config.toml
n_layer = 15
d_model = 160
n_head = 2
n_kv_head = 2
head_dim = 64
d_mlp = 640
vocab_size = 8192
activation = "tanh_gelu"
norm = "layernorm"
norm_place = "pre"
norm_eps = 1e-05
positions = "learned"
qk_norm = false
attn_scale = 0.125
bias = "all"
tie_embeddings = true
parallel_block = false
extras = ["capped logits"]
init = "normal"
init_std_qkv = 0.0395
init_std_o = 0.00723
init_std_up = 0.0395
init_std_down = 0.00723
optimizer = "muon_variant"
lr = 0.0109
lr_mult_down = 1.5
beta1 = 0.95
lr_head = 0.0143
grad_clip = 2.0
warmup_steps = 200
schedule = "wsd"
decay_fraction = 0.663
decay_shape = "cos"
final_lr_fraction = 0.0
batch_tokens = 65536
seq_len = 256
doc_mask = false
train_tokens = 305400000
steps = 4661
dataset = "wikipedia_en"
Each number is 128 + 24 x the weight over its row's rms, rounded and kept within 0 to 255. Layers, rows and columns count from 0. Numbers have three digits each. The size before them is the row's rms in percent of the matrix's.

# layer 2 MLP down (transposed), 640x160, rms 0.146, rows 611-639, columns 0-159
094:099148172121130128092125114103138105126164157179133101086129134111127137104130137157114144134142138123082205136125169124087104096146091187144116124139109182114136095127147110163156148143147147111170119131161108098109161110100087137113135120147093149138105133114089134145117133123147102104132154104113108151119167081146125116169107154135154157120125107135126078150145130132147128132174129177117075140159153154114118108098126128131084106116121132122134092137133147098133117107127119
133:108119076138131169141129112120119149092153129120117169142093104101171151082148146093140126141070131155121142158140101120100096171082050135143124104136107112142121126109088130130140160093159140114107130143154157074149139122103102158107148130133099149142105169099186143093123153137137126105149146136118156089133156149113100128111121123155127122126133113132138156127132146146110155120148138117098163154152145153139089114147122099152108187122147126116149130166173144127107146116132142
122:166118127145122142093117157103151079124096115078122154101153159146159159159136121125119147177112087126154130139150142156092098170159131125092119132157120139100128102150122092111147134160157106138153125140127085176145149140109129154129141143164112124105167157110139107115082127124155089151110108125111135159103134186141154108141133133134124130117109120127101087111156133110104150102158115126151217151101112100106122066119117130115157106134086107128123128126150116112139143121152129
108:122124117145155105109163131150143125108119100148115102116194105090137144067126113091156133158142129155091148108094105171101133160120149112111129156098098132114136131143138105133091114113112140107145134159141142124151135127117143129119098077135177152134160133140154106146114118153152113153165129114125131119086119163152138113123086130165154123101124137105088092140109112158100129109087140138101128164137148136139156123104124143122168091096105162098136178162131129128121079064112170
095:102147105115139098115107125139085123156124092090090136135139106094152147174130113132119174148099132119147119117158133174135126151123135193124108178110132106098151099129113143113123138129128124139139139142140121113142137147103125103125111153094119173163124067121102156152151098119129124148096148124141143139154155124147139133145048079109124160126101120150132118122105161093069140102136116156102119174111124160123137094126131099145097109118084125126132162154120151157148143079102108
089:145099141147111151124155125083122139137142123163122126101105123171131148164159137135130126133140118143134146126110150165112128093122185142173118153097099200133111135134160110158106131133129124156083151146084141120109126136168161150099083128113147151172124116106166125142154138034083132146143106086090113161092151150146160122126121119126129097118140130144116151134100120113148123134098117131145106164115172125145105119148159097111088121133131156110116108151099094137103109119131112
093:144058130143100128136097125097150091105118086136123139093171131110110105091178148133171107109123124135140159138079098106138115150119096144162112119159092131162133171100100159110109098117114110105147142126118118151131163173115111128175159156158136139104137120151132114112086128082112140103105141131140162133154179093132153140128102146152129096125120160098099165104146113147133145145130124120156128138192137133091140110086146137095140113144157114147096127102145145099143146141150133
100:123153144107127121140169122128173163157155066157127158123105090138146153125124124117137072100153141102170114163134148086088122118133122121110145110121105142114113178137142135137130111142078120144132136152136132086075152095152162100143145114106094116177146121137094114123141121182111078125103126095125091130156118152133144148116150157173090106143113084148133112137165117085101106111157131132120124133125127138094124128162137139154162124160182101151138139096135124136137122130135094
102:099153133107110105125140121106140080176154141130117147174117125097117118139142118138100128110128132156117126103142118147149149127122134128049109094134099088131159174148134147139132152107180148118103158129118139134144151119147136120146158111062114131122116139151144136132092109172107156149103150173128116137094094133121117127126135176111122136089113105121094161130109096095125175137130083172136137102137106142092141091090117135143110119123110131159170148126130107082181073132136130
152:127106124110125098127113085121144106130150151108109179142137076128142137093142136176133094100173095130169116153155132180135112130095159113158112115113147146147134121147131124146113102120115126110142139152163149123110131119108119097127112137123177122117126115098114124162134108179086141155154119132119148132117104094127186128114093172182115123101088113102110138146114136101110137139136122109138121138139124134092190098096147103161127186138148174157130146164139079119123134165136160
075:130094123101119144134131133116095120172138092097147093143109071134109065108141136141138112126128125129149104149148155088147167148136097128119109164121163158110164149140164141116153143081156123104126127166124139102082108189122108145143135118144107160143127101137119169127082122106149116114148154127127135092152145121152137129127138129166179132153125115101161155162124143092108106109101116122128059106114089166124113139106129107118113144133129103113108159092131106083163124141132172
120:159149144139123169168178127141084147107096126164142123163116099105133118115083084155121136085115127173106138141114088145144132110109184128164126160096162145081126143103088122133146090103150134140139126114149131120140117121097147079131140139107120164169143092160138147121126116164098121116114112159148131144104097097150131123173113087145168130150148121133100120130134115121166121118117108129103169137114139100128122146137111065134138177118099133081142148112150121136117091117111092
130:130137112123120166139106089138170135117154123128144120042133122168151144108159100108163170163140162084137124124124166145134186142152152134145081133110106144113114107140100130089120120118141131156124170132113101117143144129134117151098154160123104156131106176100098113098116114143140129107145106138102126119128153114147113090139126102083182111115136117118111134141116128098110112138146135137165140098127147116109110107102145112061121128123129099174076066137141125126106103138152105
088:114079113120145146163134154110128110148131087151158082136141121119080119124153148146097129098129121119127162103096106141156166124151141140125147142141150157136111117108125097131129141159176107142154133158160145174143141125177130116131101115127094168151116150070097086146150167138096116144143151143135100124137116090134141120133054121137144115156093134106146128132128105137137123130123107100115177083126132143097098103114091144136145093157110108074179140123115125106150172098117105
092:175131111123140120157109098096116129172128080103141093141141140143114154134109119189154130090076155116163133101153105120143142135130125151134126170121172147089158144122090133078126110129119129108113103152105130110111100157198141088147156132142121115153129068123098156141143130109150090121098123132177112103126145146103128117173163181137140141111118093100102116150138143138127122154135149130150132144168112118133150114139138133128145110126153132151135155110151126149099192116156109
080:087145102120098130144124130126122100162148121131159131142095155120153196101090115133118129160144144090157139139080127107126155129188127167106110132147157150116133106102160103110140125148098066131147093124152142131129113076107143159104138089139100081124141082151113096109105145139104107146136121087141103145126134129100108137126156161144163083137172135136112151088137150077150103107155090118123139121149091129109116123155146106169137150153109088153137141097117121148137125136131138
101:099109150103156137115115122089147118141145085128095141133151164139174161130105102131153151111130106073111139084114142115139098112154094105133155160130136171179112153136124139136155151107105150135132159112116128134150159138110142090140105148158081104114140122148113119115152134114125157137158147127124139152149131144181114120088166126125102154071109131116124114108101170133167077096125100104132141092096109121143108172087150146136139111134174092156089086139132172111135130116120106
105:097138162111159135118165147158139079163148071158107152119153185081090090131128121104114122124111122168078134168067145125151147118128125120110152166145128110155129149109183137177150106109129099111078114120115120142134126126138127128136116095120136172088166142106160087128120125111132143090130131114109120110103144142150121092155086099156123137146131134151124133127105138089105167142133140100170124118145121103119154110163150136143152109111112127112159168132156105156105153124142137
083:118100134091121117090132123132134176090127126145123161143144161115129165124177103101062131137093102128143122130106154115149173134116127095131145128145105114137099099101137113135117114120095103089122119140133182123146103136149131146081161126138135125108157083156123106154162099125148129091087129143108104117121161098116154097140117151139105162160129131131154114148138096125133094091137126109126178110111148164148131133091137103120121139143124156128123154158193182063134131127093151
093:103077133163111174135096137155102133135110147143148101108083085121151152125173091101098154098071102151102135111143124109122127133099118117157118152143092141149139137114148137158114116144102104125122153138165125099129150175141140123130070093127121135159121140104134130096151176160100082102143149147160104159115151106105139150116124142140093133161106087122134138124124121152152149152140143142166098193141118116138120119103124073139140113164175126133125102152147163130143131129159136
089:110137116130170159108145133113117162090164124124137120163116127087091139121153134095105063080138106127112112105168106098154090121150128182165128151147153169116095167133093105111107154122112124119124113083168141148118164165123127129143143134161114129114114122146133116127122080124093124084139103124132156123138106102125139122135131106135104102113097108149157118110114105152082152125174160130140138107137098152083138128146134134112179150126177163149097117156095154133158111099129147
099:153094115113134128107165074147143181116156105142079133142152168128144139127150120104141122139166146124133159114126143126121141166089122086111098150087118133142133181126117150072115132128142160132150151144133127139156134117108129129157137079132151135110104150118091151115136155146139141133158140097107124149088137135110112134132103083062164160137150157116089140142150144128154129148105148127130126119167135134119123141103153171117099163067136130186117125157156158114137126097155083
104:104156095108138126093149121125137151113108108119131150131139089085122093148094129100075135106128099158147117120146121145139122138133158134108141169145138104131146172160127160092111134169110105162130156146154149136165148138117107167136073070137085164115188111142141125104145116151168136144119108146155155170110116133141129121165091126106102132087099118126117108066109135102131108092162137164134075164178154152125132134140143104150121127137117101116120126136144138129102111102135112
085:142132136160145097129117100154168138124135140167157140160122113156137174145093132108143095140173110151163126127169120148116121164134125130112106127102152149111141139116123138138136141100188117131129182132128112104141159141106101165110115118125151163134110195132122192115113080079145174146116152138141123116111111138145125145078137154122127140124081123112095184130098159112160112149131092163105152126152115152079158110166112121123149141130108116104107098169121113128159125145115125
089:123151140114133131132138129152086146141141131135131109138140135142143106126101132132122083116149159090121120078123134136125122132127075149130135098164110119125133160129147185141145157127131116104153144108115115096165177153143124132148126100136147123110159104139112177125048143116102183147150105153127130198117110150143153156144133091085132150108121132136113118125170141110139115159188079140149134127147122145086095099092138173108157154088120138106124103104130103099112146171132128
106:104120092151171157156131118097147120135141101124091134123138138156129116106143174086167155134155162141125092141118135099097084108098095135115121127113097098122101117127176132174151123149147150158096138149088119111073101102104118162124107179145150090114121096127111154144140154110126121141146170156113129142112124172152121168119061131166112101137116154099118099133096137136119128121124173129139164111106135136156107153127137113150115133114131139167137131073098149131108096123089122
096:136172120110156174150129121132136117109124075162160133163145132098109134111130146126117113140146153096160125141132155115090135108115093138134132132121097097140117192140153142152121090142124082142158089159157170103133116098118131121137101163115140143097117114139106113116120111119118141097145156116128108157139132130044141125099121189111133130131134148114110086146142208185127153129154138110095141153134141143105104123140125178107114126123170112122106140123097147144139084145113119
100:084177110127112141143101155134097159119091144150153137155130082104136143124130135149073104099127097119122134146152173110123150135148138112101141107124096134124163194099199144161140118120126132117150108118186084176116174126142154127112123080144114137138131149096152154092137146122106132102145173121135079178154086121116122112123120086177140112124120127129125132126155111125120143147110138152124105132143142141071099150129113119133143128137153128122090130163164118108154128140121137
089:129131072119083190114131097144125128140114146143097081153168158185107131116100168102109111129140109122124136115147079150112130104157133101096171147132151173158122106141126110113096141158129134140143144120160099158129136115087144136098154136126105177131144081102133171140126159120144138117108080132144140154157112111134164170107146127096143095124131141113141111097158150144154062112160100134138108121107093119121092135146110161115090136159161115128143124123102128136156125126136112
# layer 2 MLP up, 640x160, rms 0.222, rows 612-639, columns 0-159
124:103097084194139120175129108123157120177140123097150147090069120121133162127134145116121117130113130113085108122122115177145124140132129132140134140131158104089110141120128114162108155136122113140081120081158126097133128132170121070102109158148135146130099110087095107110154156095111127093161131138110145113126149184116124115123089093117114130114109101154131139124112101135115097125139113094125129155144133150165172137167123104123086198141159103166147133130133145146134122122099116
100:069142178113100134086112124083164131107120139140136136105147132199128122109138076176128121130148106177110118088117166124161117100113160182122127151168143064097099119144132133119185153113148143137100123124119131147126133127133165124162117106169074121160153136133148133117116144109123138147122136123138114110096116124114143138116159143120145106161101116108139088150119082087111136133107111114163135137101112129133123116158107119122161094138126104139124140127089106148100087155158135
120:178128120157125135122115169098140145152138122116081118133127134138138143110128117095149147080114120123136132111093119103120111114081170123106097101132092127113117142104114183137126122095147124150151114154117141115166090094135119148128100123127154115162071166128133119071144111111120130140129133131164099119132132182164166113179120109147138134159157110163122138124147132113124154151146148107110127131123144100111058141124121116142140125124050105094116159125085131174094098143105155
093:122134111117140168066121090129115140129124156148128146135129102125135107101122132130149125116137126108147152133130136100107147157142141106119195171110148165116107102107129096108142121120112152086108122149109145112125139132139116126174115129153130136136129167126135103146170136112105121135176139119132133132120078123119134169095153115133143138117113131115095115156103141154103132158156172137150127137117066121141132153174056159138116128150128129067133125097157164079088133152209141
091:176128126091084216081121121135114152153124126123126104117112124126134122142173156128180140148111130132102096137101115144110133128151100141148144089151151098113110144110105136089146138097103111124149147127139140125156131156098133119147103149091160177118147116149157138101104101146116148104155176143120170111126123120109139138090126158121104091172127110131123174173125104159136133138120118149138111135104098124095112114094117130130098152154095169124142106132131155161105185131083117
110:128124116058131156169148139136139150115111078146102158094102084146128085069162119147123124139101119108172098141107130122147108145099135140112170130111076161126112102122098127097151123131111150143163122122103114094121102168124143160171115084127097136120133125143126092083114108121089136135145148141131112111129127169117108144163131114135133159146125175164107129135098124139107154132148153128111107104142131111174125127086115156115165139095135162136135164169159146161157097122137154
096:135146088143140172113144116120179136130140113166095149114116161138120136152167069112144152122105138087131115135091133109123164113134138112081140137153143143123124128101113143116157142109130111116112150116114143104149144169147135154119136137157096140114203127163148078095101157090118130137079106102120132135138141126152147083123151127128080144157146070139149109146127084086133155109136135133127132128112155105133121106156123116117085122191144113161128132104107171142136080146131098
083:092153132134138135164109118175093119130119163094145132115153141180119162107114118142125158115100143104086138083111108128143157157150148108132131138119158151134124141177134141114108094141114141162144094109116110107105196147117094127153127132154152162138103118120131144115111103144105140121143140091172129158166085091154163117148121121130106194146125114099130132109149139136108105147146136151112137127140112170144082163100134146119168126142143184109114126132123101063132133131118078
115:122105188134141145166108103100130130144118142119118072105104144097152127142129102143151132176173162091093136100126098140130135138120147132120137126145161095152141096155091148116173073138138106156144173113146164143083152127134129092109106141085128169124119120140143146053102141137140161098160113115094160162075127118136120142084150150150137142127132101125162171132126104132168106148129145126132139114110113173151115126130164126109139112113113150128132114138119115160146126089108128
090:135118103080120114091103127129083095122078154100149125128100101116157087135118126123098118156141097069133115163152176137121134141121157132146121109139151105088149141158157148128102139159123144132098121142116139131151131131133085163139146143096092126114136153161139092097123122090118102116129079126137134157112127128141147087140130101142122075172122110141124118151148069110099137121128143146113135130131142124116104142123160139115112150085150111138102144147172204160076144132088112
104:110131127120144164129134113148126113130095143095127127116108129189150165116144118120129141119106142132127134076146121128127180131111115177103127098133096140132127134141103143156110149137142124152088122095113107119121105166121132118116090127113079102133121136118143084115098114119113109146107136164157138146130156130119092138116182113154134139150124166108095128125109110134087153120093164110085127136164138096142142147095075134141104066139101159195168100165096127140129192119124163
128:133149105154102119154088127155142142156178101132151075105151126119103112117129133148152103118067122106123140124150150111105115138146116162134126134126133078089111153142071136148169131105142126165105154121094103156151104123137131150151135162129114121124173158130114115115089130067130110118145121125127147095095147095169106132159080102146130122128139166133118146149110122140087099135175145148120148133131122152153180107121144147099116117092152151118113122176166129179148112152095130
098:122110118109132086148104083096156126134109135121147137120161129094162100160128102139113195161105136110144135150124101123117164096133117125070114151141131132168105081127121115148123132187119131093140102141165085145114148122139104133128121136119121175101171094104138110112108164125102066153148106135115177126098128078145123098150145114161126128130158152110108146158100086144125120102122140126124126121137138111113121071143179178136151139110142118146132148104117129111148146116086109
117:115116156083163133162118140145156153089101104113152121141124092119072121101118113134148196127134159113134127149119148098105143140101078094154086139139108130134104152121096134147168090115118094120168143161143126174141166112154099132115167131124158143119120123151104139129105154093084062143131113139170139139103119126124137117140160117121139134129156145092119121160167095132092136141130096143113162120135129123109114110077128145156149126064124119143087172130126130128115156127107134
099:123108103165125106111072122129109135121143124150102100132113135107107120148130153122145123134103134097127143126088147122149124100120146091133109123138112126084112121104125149136112122134148158098106133118109126097160102137166138160112162132154128154131151129148102049167117122109144155127165104117145112179150122187173120079157125098145083160107129109147131126150158111169118072179165100135091118122108156118164138115151130104122152139176160096136123102148126147164146115133096102
104:107125164103136100133129159098133092137112081129133118145093183157119109122158112138105140151098131113123128145118159131131087135099121157125155147152095094108137098136067159107142113104073160121165166096153144137139131123118146099151098162101095127105124155119172116105159129122149144162103130157130174130107100177109096152112104164148137119117123140126161122192127128087158177138100131119099142166146108120118112140131115127108116123139158139119128133147065136158137098126134137
118:122109170151134075095136121126069109140119112123112136138146139153124132117118147118144129148059103099145117126095108161166139129126139153164144168130146074098103117110137107119152116133108114128080061154159120127105109106131158136149123060146155139110175143151177117139131131155124131135107123087125120128100150151147162152144086145129123166110143099145157110123090126104137098129126096111119091115095146114155158160153176159130174129113134107124137136138160131152142123106111120
098:133157139110131208104115084150140122095128173103117118109092134115137122164118144155120158123123129142132154145156164114134129118127143099159130152164107126141111090142154134114116118114140088113113138111128122126151105112106132155112135117155131140084139127197121122124090125135154095110117129141077196129119104136175080103111175078146150142114133143155188095153127113154148117121167119114147143155149165102108153141140124131156135103131164131163104100133142118111105109156123165
112:123111137132135080105147101158104108161130129152164133080067091175102158122146108143109108087138110120156157138082114101105144140154104135103121163126133156155107111111112125113143106177155115115151103139155105162170134189148166154140141113119132181114110157130081127142092129138113087119139118136156108062130127138129151136109143101154102133126109123140123167123122120150138167137124162134131162116138117122171158127094159107121101147131142140120102099136140147097158133167116109
104:116111116133132110149146140151113119171105107126134104161110119124153147142133092083153145118159135105142142137092109162147144163154102136159186134106145163153154136125110132137167145156124150123100093087115073171127119186144130110127125166143159123143117080087129111121145153106143177153131122171137130117095136135083130143124072088160137118123120110160089188124124132131120105087123121096121107115124133142137099120088134082098119152080123131117142119140105126119089100126134112
101:120099152102162120171130147081149152130103130118124112126137132126138122186142064139081131143096147119168078113163124160134121117130137157120119163155133149116130107148092149133149169113133108078145102176143132094131134136122157164124122149123105096133159150127159134180107129116110133123117105118125103130140115136102097111141140153127114102167121124128145090167086137129130096095101087153113145157122166110144113133078130130130153120094092162090153141157140146137183120121105170
100:115106114084128085097139072130116166138131101127152077098171116145107157145100125099112138176148095102113134176094099072149140144195103145161107127104105087130124131109114164147153133106142083118092099141130101163127098138162143100102113112111116152109125153093099164130149135132147151148183134133129096148151102114109141116128099118148120155160137124130123093149139103138130152146115113137139110119144140136167133103116134110139102167150097123115146123124087090104120141136123096
083:132121134124144127181124111134123167097113140126119089125169111093135094096146107114101157107148133109150096124124098117166155124123126086138161135139119122136137119102130125097146177111161096085152110117149121135113145135118142134119136133157182163100161091100154120105114107117134112099144165108148137119139089111181143157113102115149134115168118140119103116123096080156123109132094126198134160171107149107091062137120161122129137093128100147077117132116167152134126144102110131
079:123112129097171107155107137188140098108153123090136096139141146158136136105106111076100146110098100119097078108112083093100143126146155104147116141148098140135116119141118119090129149115158080128131145112111113111178096107126182119139125130128199139089129086141160137131177111118091110109148172131135124144120089107135145163129119106153101129139121164123127117104118136131147102105143130132092153144153124088105116127129152072106154118121105144111142179113144121122103115098098129
094:165148104142129137112113105133116129109173122132163108100111105141146127133159129139124154096127116110156165093081120110143134107113144113155159103143152138145092075086102154166147117122134160104133067154075122092113136148149158148159152144146099112103139142139115099156125142088142156145091111096124107151117121096100120123145164105115155117144115097158143119128136077139116101127122134086133111152076122088147125168136148129131136143146113113111130106104112130183134100130142052
100:147104104192106120140143123100166119132106116139083128125127153188120149144126144120125112157096119137067120093102144154146104166107131150150115111105194160119142116107118123112154122137173144111148131132093106146125107168167147132107129131105131109163140132137127137124106097106132163124096096145128151084152120103125169125150109123194150144125121086178144148077138130126146089157120091125146110135106117094130150102149136097155123117138108090118132122114142116119180114101144097
092:125145136101135132105115091090098138102139144088143098079177067150139148094134101174157139140125127118127119153170093152134103174145111127088136144141137118083133083120145135123122147136124103153112123152131124109111112079124145116116170141133148189082116128106128095147144117136108133110154108128119150105124141119152136103138127099100140163158097170123157099143142113139136122110101108131112116142150206165123177095109160135159099117128126143138114150152112138118143138148123075
087:108117137136138132130092174152117143095156112127151145097089101132162149115100114162134101110109123131183104120153138149176122143076124112155168111118130124115129147118079163132119117127134111122132084104111143139155130124158136105119154110099157128125132132157108095121142146140101094093148132135120136144148115170098133188144086127134122133123136151094143110115090135127125122148100139142132160141111145140145106105098105153111146141031097101166093105102175121155178137107130154